Weights of a small GPT-style language model, trained from scratch on English Wikipedia.
Training: a variant of Muon for these matrices, 147M tokens.
Each number is 128 + 32 x the weight over its row's rms, rounded and kept within 0 to 255. Layers, rows and columns count from 0. Numbers have three digits each. The size before them is the row's rms in percent of the matrix's.

# layer 13 MLP up, 384x96, rms 0.184, rows 216-249, columns 0-95
102:072078132174117086098126194148164133167138043157095098183141110069143162120108161115104187183175124120107064137130105108129089122092115121121114153127088085157147126176150088147192150097121175155189139115093111142100113111089144128175095136115113115115124175124136097123180135131130105191
093:128190125086120144134170133112126151147133143166165140133116028135142114138106190133105096182153083067130140139101159085140121149170151111149131164078176122139079135063138153120177071091148149167043123155105152100112090092154166072152109097097110134152112151100198134108109146130123136147
103:110192109129107190110125086131094088127121125136150121155126122111095177139156099155193108097193123071087125154159172112128185142163104100139097152113104125093112148171125096108151067191096164110111143111199066124059081113106118123086171147196128098126129138132118112136127114194086119125
099:198161132153130159123109128196165112159108191105166102085114125145092102108177114170121145171162152039105113149094092098094113093143101164121126128083147127115121200125171140082133058083158129125136108126149086114144071122151157145102150149116066153104072162125100111166147184109121139135
102:135105133117157163102098117108185125061081108161065062125093188140144111144124130143165102155115136170066119101151091082113102146124101125106134155179116101084174146146170119192134147180064127139105147131096148126173141145153090107147148139181105159137144119107090070135151175124065184164
094:126099129111128139137100075160124141116158083135120147154116132105127168132172140180116172116089174083146174139146130127145132146115105155117101056207092127121116070119156055136165119148152185108139093149103116049102109164131088142173118075164055180115116143098176160166138123133111090070
098:135100124167104095159060130156123086123140160170163099089129083133137086164145205199104136127122112100187140211195107096151099148143191110092139134083120158159088090087126121145103121135141132091076115103124144102059155130096123105126117153152161147167133101121176158143117154144149180087
100:139131120192156157078077173052139092130115105128130121172137137114109145147147136142057086159137094126106082179125074179103138140110142102134143190138122152092131170130140143146121099100148085163134070162121151103136137070108095066104165197102129108149146119131093157078202118129122189109
096:124136086154112092064127161160106173124129086132115083164067146120135089142128226129151153135100101127109063125133065155162129128118177138115113152094097144128205174162162146087106119119139089172135096170102107090105150151121078144148155134121106129141156100110095131108163205072115186128
094:100155150182093105106128022147144106113104135092103144082151121143125123101114106176140204057105122125097094133196097149111110132170123139086133192126124145151116131113124077141084174090124123102092124167115136125135152136131116101142175138154104119166126142156091174139220135072096182096
100:118165121114191174148105135193145074168111117114192173180103116143098082131159147122099110125133117125130168132168116110170094163099131085121115159140151103149127214095089063135068096129127118143175131134085154136156187121126139141094098166126136104119090189119132133079097103121063060117
109:103115077116133126096149119154176148144126124137101220147165130158139144159096148182088140206184143072151118170124121150145149131119103109097150129087145137129114168091144147135164063127094137155067117086096088182123081124042117158131080187147113163127140137109100119152140090113118061140
094:097154172187178142117154155097104133100122121095147075120163098148083087121154095110102158145143148139101114154113111098108185145223169127114127187099093092104108097076075097193150163102153179157116107140135161117132149140134109108100147162179138096123125100045136156159122108056108108121
102:123082140106153078089110107080197140116147171169172140158156096117188114108194137149116093089146124112135050083155142151158099112134126102148224100138156107112109161082147157126185104094139110142098148134102147130125132166151113132064175118075106125109156181071098116112145179127113110135
103:095180125169134068070131091163145187118121149115155085165107122166123087148139146153141137136131120152146099139165101072145132133112114076088196201085108136134126098191164142140160080086087150105134128111131144147121151033133093126124097100094136118149124174123195110171114074169102155109
112:113166178093102117115101115075118139123090121099144168124112127180136125122104084094121120175166090118148118109131087175111097143111103047119123139138151151124131094110151104122165150118167140174106174178097171151151216165162102140127146116126178143083192098096091065203142092099124155074
093:137150106075193073114129164136143063105091114115143129129109167166135193108130140083123131138152098072165080170115166102126100127073157133098093160113171103118151167099133083155088142114105075075157117175155147137078187168125088134126109122187111161172161095087145185101102169132111135125
099:143122158136190146171110101130122078073055109124141101178153163143089120082183141120160153168116140107165129114138070152118090165147134099081080096107088151102112170209137167142101121132148182132077178080101110152162141127095148120163115077116160105180188127122131178101124117105117094138
105:120153073178193156094088165181126147199085154073106114118132180144157182112116100102103128107126178107141096141104103134106136098133123145172162126106132134091184145126138138122120131134105148177092081165093087098132064166100071121191098144116154155121186142085054151103108096140128158119
098:192126133154132195131095099119193107102114121146152118124112132075103108145122098116110174145141155080173152108114151170138075153127101136138159174090126090138094128179127109213089107108121139085050167121114173102113161124176174081144108068073167125102109146175096128136106162075148118115
102:103169167189100128119083102175140120070117162136173136096123182144117140141113165143092151144119112079081178120153113112080126131130111087121097191079143104116136116125107121066168178115122181167122196176056168168187054150133128157085130131149122136132113106112132162127111137081137081119
098:122078115153115140134121138207091144128049132158069114120135143069083156201139147129104115142157130192143090121150085107127085108129149098114148160187091136088062117156121141112143152113145138092146143136196167138080134126144057082091149176075147136148115135149156155172152086148098134146
098:082141165117108106109141157106179094142100166138104177106182144120114102133199122186165090136144144158103138102061158168105102101132113141139131120156115158111064153167118185158094101127147074091113150103133103118148166149056025126127163132124102117080166086142088113180136131141156109164
099:132148108122145124069133153134116138098145181108110183103146097135093106159114078137129145165139094096115177065122170121115150106079122136181177065168085147152135116154145114087082106128155152155201153149170163135139070120078119124149123131138078119064133147189159205092110063137148110125
097:055153101144203139123101146053174129109148130078117155120229093126106148156138149126114123120105135145119153077169180093111104109106142125124126131114176130104156131099094078124149123212111126101140181140091147165157115152119132139109174124136120110126073067180080069114122121168131115083
101:139140070161096142130083178076125182126114112135140051101155144184080152121164117099144129148115171138096144187137083037132158146123106133137116099087121127159102073079122181202152161124121180147130143137109166150089121110115160144170137162072138084119101097131146158119096107072159122113
100:111188101169140160134110030140151112154114132109152174147082124099117096198129148145125191122125132138154159128092135156157108117137139091076135152095116114100132120184119116077094135126088216115108094108099096095135122105166061109134129139164108112211189182144115104116109111155152120082
096:169106175093108140108106117078094127148089143126093114139135182117060123110118104052081149190156050162123120131125187139162116118155124135156153124160156183108135090129165161152171066120104134184131105084178146132155095163156084165123153118098152122203114101117094152150105103086123168132
103:130124126139105183091119147111129146120154101165140159158116159117099173193139135066119088152192104151135117094173193086146088102156114093130066113125155165113070096083129139094113065105113187168117129183112160107157160161068167115144128172061065161106126098154129147114146140116129128092
108:198111108118121079135124109183101118136145146084077068121153095170119200116123138127171177175128121174112123138102170151104083150113174125135102110158137137072113151164164050119141098153119121165099084145047167094150101122064105104161113117141175183146150157139137127083086135130148139156
100:069145151118157096145130119094147116227105114069109118127099134109134101130195155144137146129114137102087158168121159119178071092155130130128128125166142155074142171161099091121147131125134113140158152084191138111055142087070130102105163108128129084091137146181116196060186112156149136145
099:152131150091124109124117105144195118226135116168067093112128117175163174155089090104115181128161090124136134104141129102122147103183114110181109097139095127104201166087117137087135152066141154186119085084125105123137115090107106134093147141140135161155127103099156128052106189115175168125
093:101133135247099131124142134163106121159140083120071094120119151106098156161138127130172154188104126105083091166147088181089130155172161105097089130133103142110110089156134137160124128138123090163108100151221132087175120123130143148109163121093083122084090042136149155124120184117132120159
096:116101151140117057110102074152167196115130115119127112119087188129174127181157169132117160123075153103122142135146053171103112161136124100168129101121119179090154161128187128134176110106131190169102081137140156104104134099149085076142093066174161125100118117109129106171121102076126062138
# layer 13 MLP down (transposed), 384x96, rms 0.0621, rows 216-249, columns 0-95
097:112143100155178163079153188085141116137193122143107123119136140175154134146148117126149124155126133116152128127141122118087128098130052103146099137105115110071132157175129111089170145177141163128131137081094063014125117124137110078093101157076137126107138098114155192146123224139151153149
092:101142122111149098118131141109092099160123116195117080153141091146162138140128171167070118108124139107149120131154154169056145161196085178109098115110146170115142088126074136162131128145108132165109085176098121196179131139165104108075073152125109129139206100116103118077164154163058094105
107:155070131153115080177104111105139137158105075111076160100132182143150122085125158108094179178078099137140121151082091122166196130086110085119153170120196132135170127139118108145186188097111071126117142154155138148170164133096133166104126087083091106141168132133175109139139082126060105126
104:119128077095087081131124143048121140110123132145116183157086062126154148125097160148090152090104137156163208138105100161165137159074137127138117122158149106086159103157123112128151179111072127105046160187095131157121167125125136145187045137132124140141135167169168169099119091115106126143
102:112188137106122123089164176145076154122151148118183114117109122142093081111105126124050118098124127163190140136177114210122171164149179080164111129056157152164092110093139143124089118082178173126132131115114155135093179152087133106157121099079133092129143094127161157129115083111199120108
089:133149131078119155112145154097169102098110088184128164147204077121124122117116106080132111119136068104177110116099143111160058146159139151092197196067192116161121101148146167089176068126090108150118126125161103141159173095117178134096076127157097114122109096152102112170122152122126171129
109:152146118103141124108143110107123133171115089162088110118121115165138065087137081166200091130093165104140182166113102102086101161111049157140185108170130132096102131118132169120088111155085063101169171119087175117106131175129212115104207141126148131187153116111124131099141141130117156113
098:095172167078169138166091166146125168125166136160129177150107133159128196110100111128149161130078102170155156093149147084103153110121118048126112154110112145140049127089123155123179211170130160154084147100114120104110099113102099159142109134116089130070123111135118073154162131097109047129
096:090137127152140186147113187132151127120100199107139180117093169116077130146146116201154149126106099124119136156121111124121086150120059125148071142129166140080119119109173090134119113183138140126090186176106159121206100102168154126123100141157182090096101137106099059182108101114136064121
090:082147112158142073154148124096124106137142100157098138160104184077151142126102104154098132104151100179152117187062135136125092161131093116070187106092173148138130172139144150088154105189130162165084128116125137118116088129123090176231114139111076173157108102161159138109100133176098081107
101:097156207111141116129101172110122178110133090140155119133087152209099129173110099060158169155107107140106110131170123137128135165136100099131074156168126156177110126041075137106119166069113061111110131163155095093121194146172121089135113135167138113139138114129168077142122092141116147173
110:077158122123137133145123155150134128114099139160126135083073132179130096107173186127135114114097145101138180102113111106135140168104165201135083160177148085067186057139113128138070122101093115121122062132151134103108131101175121152164139139141140171108120156046179127097135148141214109095
094:186152164156121094134176221131136122166088107071153169142108140109145136175114159142147131112110095130090112063165105110110135147106158127123082144106115184126159157160054073096093101095128101134100108134112123157115104100112153167135075088147071077162114077168134171160184138130153166149
102:127072101145119161131107146091120100151130098072138138153118097164105148124136117127191137140123153132132142070157136062136179049126131184130107089136078085169165079154144152170097133091155147179173221067128177128157119136098085104114120128120186165117100135124145155120101173147082104120
099:113089102066106173149085130131153084184078148169125165119101131160167134108187104128142130138151098142106082100122092109186159135160107151116170110148139158099133083135103103106146091106106127128050149106152085135108143242175087145116110152132112198121110124117118154183161130136096073115
110:176114118160153169097148196099063083120132154160128095075139111101098177082192149145162151101072139126127178165150118135061146121052067132153193115139089103134113145102133176161139126106168147108132103119175144132106082112150128140041116124127106147129158140131129128159145157141155098080
084:124064097129082126119131085150134119177172125114105170120142183139095137141131140126191169066110118115106133088176130096148187074156091196160191114189147164141171162105112119140128092103067118118117138149119149173147105114101127157094134123157138047127049109155124110126108107106139125069
096:055104180085146128111124076107120121132119106152092088133052139105114148051127117115146103103123161156096089116052124209111140083156163142170212124099141099133163143152141105133141143147148152128161169131146138113140149147109110103069141122137177125117118121174114087200127193171139135101
098:072074153106114121107163101110118149120175033170109112142129118099114061089149155114134110159176187143133145098130132092131162177160152110106097081140142113076146153150194137135141095134118150108121170116142099127128143084119125163077196118186090069199156108098115142186144148095119144133
094:129079126089144173164113103106105149072147180148120111106170146129098174072078140072121227150080164116133199113145109119189120116169122118146130108130106126102108117144132166160135129139082083110139097098120093143148086126176153114107096145127121194119185100088112131156151124105175187079
101:140051084087112142110132150101102123113103091142101172140139136104126114155164160122116147070152118177113148097132094131153079137097121141169193099190107195120184097173114170194059097100143168135152081092136109114100162152162136155069110123127167134091130132157093067127130099119134187112
113:132114127093147072147154105071124095085154122166154133103121132158082140109166089097162137140108174116156108117070170147103093132141087210123100141123109140180133091083126096124140150121168120186098153122108112065120166137070152148176193137099147086093158146142182170142162106066188148114
094:127125129153144089188096089144120108207099093101147146134096182122106172100117090144116181162136145123071107165155118105116191152090141112181153137174112157093171125077154073121164137109149201167147144074112086148130087128133082099160069121130163093123159109064129098106131132104138168154
107:198179143083180164135137148171153157145133078136114166128100137088108130108095159094150155156141138086142138123121134151197085152128099101177138111124111129165137135079076163125099086142129117084113158191098113122161087135111123135157029081073188183145098095109078124130118163114094117112
085:137164152127120148139181144202137138088096129164171137143041164103156146147157099091140172091119116142161071139112180106111096125191148155138083105142186150091069115101167148123098091062127136110092197100141102082176171123107129109131135127101186128121143110095092155095130142142102104176
108:168156145100130102160131151121077137112118150122113122061079141128130196047122123136064105134128155124096140165079129143110134110088151176103065131147132178116179171154125129195100151112138137108139146070119147099168094120134161142094165064173171168118079211110142116081130168128112135131
099:130099116138117107162132108140119185110141102138099126107128115106138167112170099155096111090136124087144097128092161100113089148129186138179154121163194152183156129116187127146109142133085081159100136043195136151095097133149147130117140139096058204115050089069149172084133120159137124157
102:104154076134134110135175110175143153115151122145095142098072108167128095106174071138134158077142094096090070100168159128166118170133155147144168160212104103207128110116086123202112063109105072114142113078120122130114156138114168135172104160102167106086132114150107109173139141118104164097
103:188104146094101171116111172169084113100115119127151152122146098149113186103099119111128111115059099096190138153148114120153160174164129117165031154058159136080125115116120132160168100038196121118140126081134122187094095115097110157127137103138141139130153142141183106120185154128117132099
115:167096105139115122153127075153127097096169134128211133083181145141103102103098126103114114116166111112123174155107097160149170074140055098130206138134099123151092127145114111060163103146121154156108147075140127183111085066104196152143175127120177124172101139134141124149140124156148109053
102:119130120135184151160155113108130105074130098152130117118151132129154172124167153142128153091104106113119201130083055129130070093128131096131131159138154134154092108074156131131078158200133144182144091153084157122132104101158172091168077081119074121112207179166124111141162080062120147147
100:079132153140066108134180186122089165099203119124076103127105096144116166113164118135125093126163133158099100150089136154117156103134090128181165125173177069175100097096094136138111111135120082142167137111096125127166115165161139116125187105134152170076120036099119113148179178171095120117
091:148139128115139171147074132111132166152138146179132155083127117117127137151097184166184122094122181156090165065124103093167150143117150121136165088116148166071164187088119143066078135138083123088118166123054121139114128126058135156163088078155126113144195131123102142139088120065107160162
107:121142134113169152156090167125122134136134159152054150203083189083125097078064085130138161077131141138123075080123156098156117147179104123160123149127097145112154113128067110131122108151111086167095119139162120090210078148145128135083126171129056117135111131145114178139176143162133183141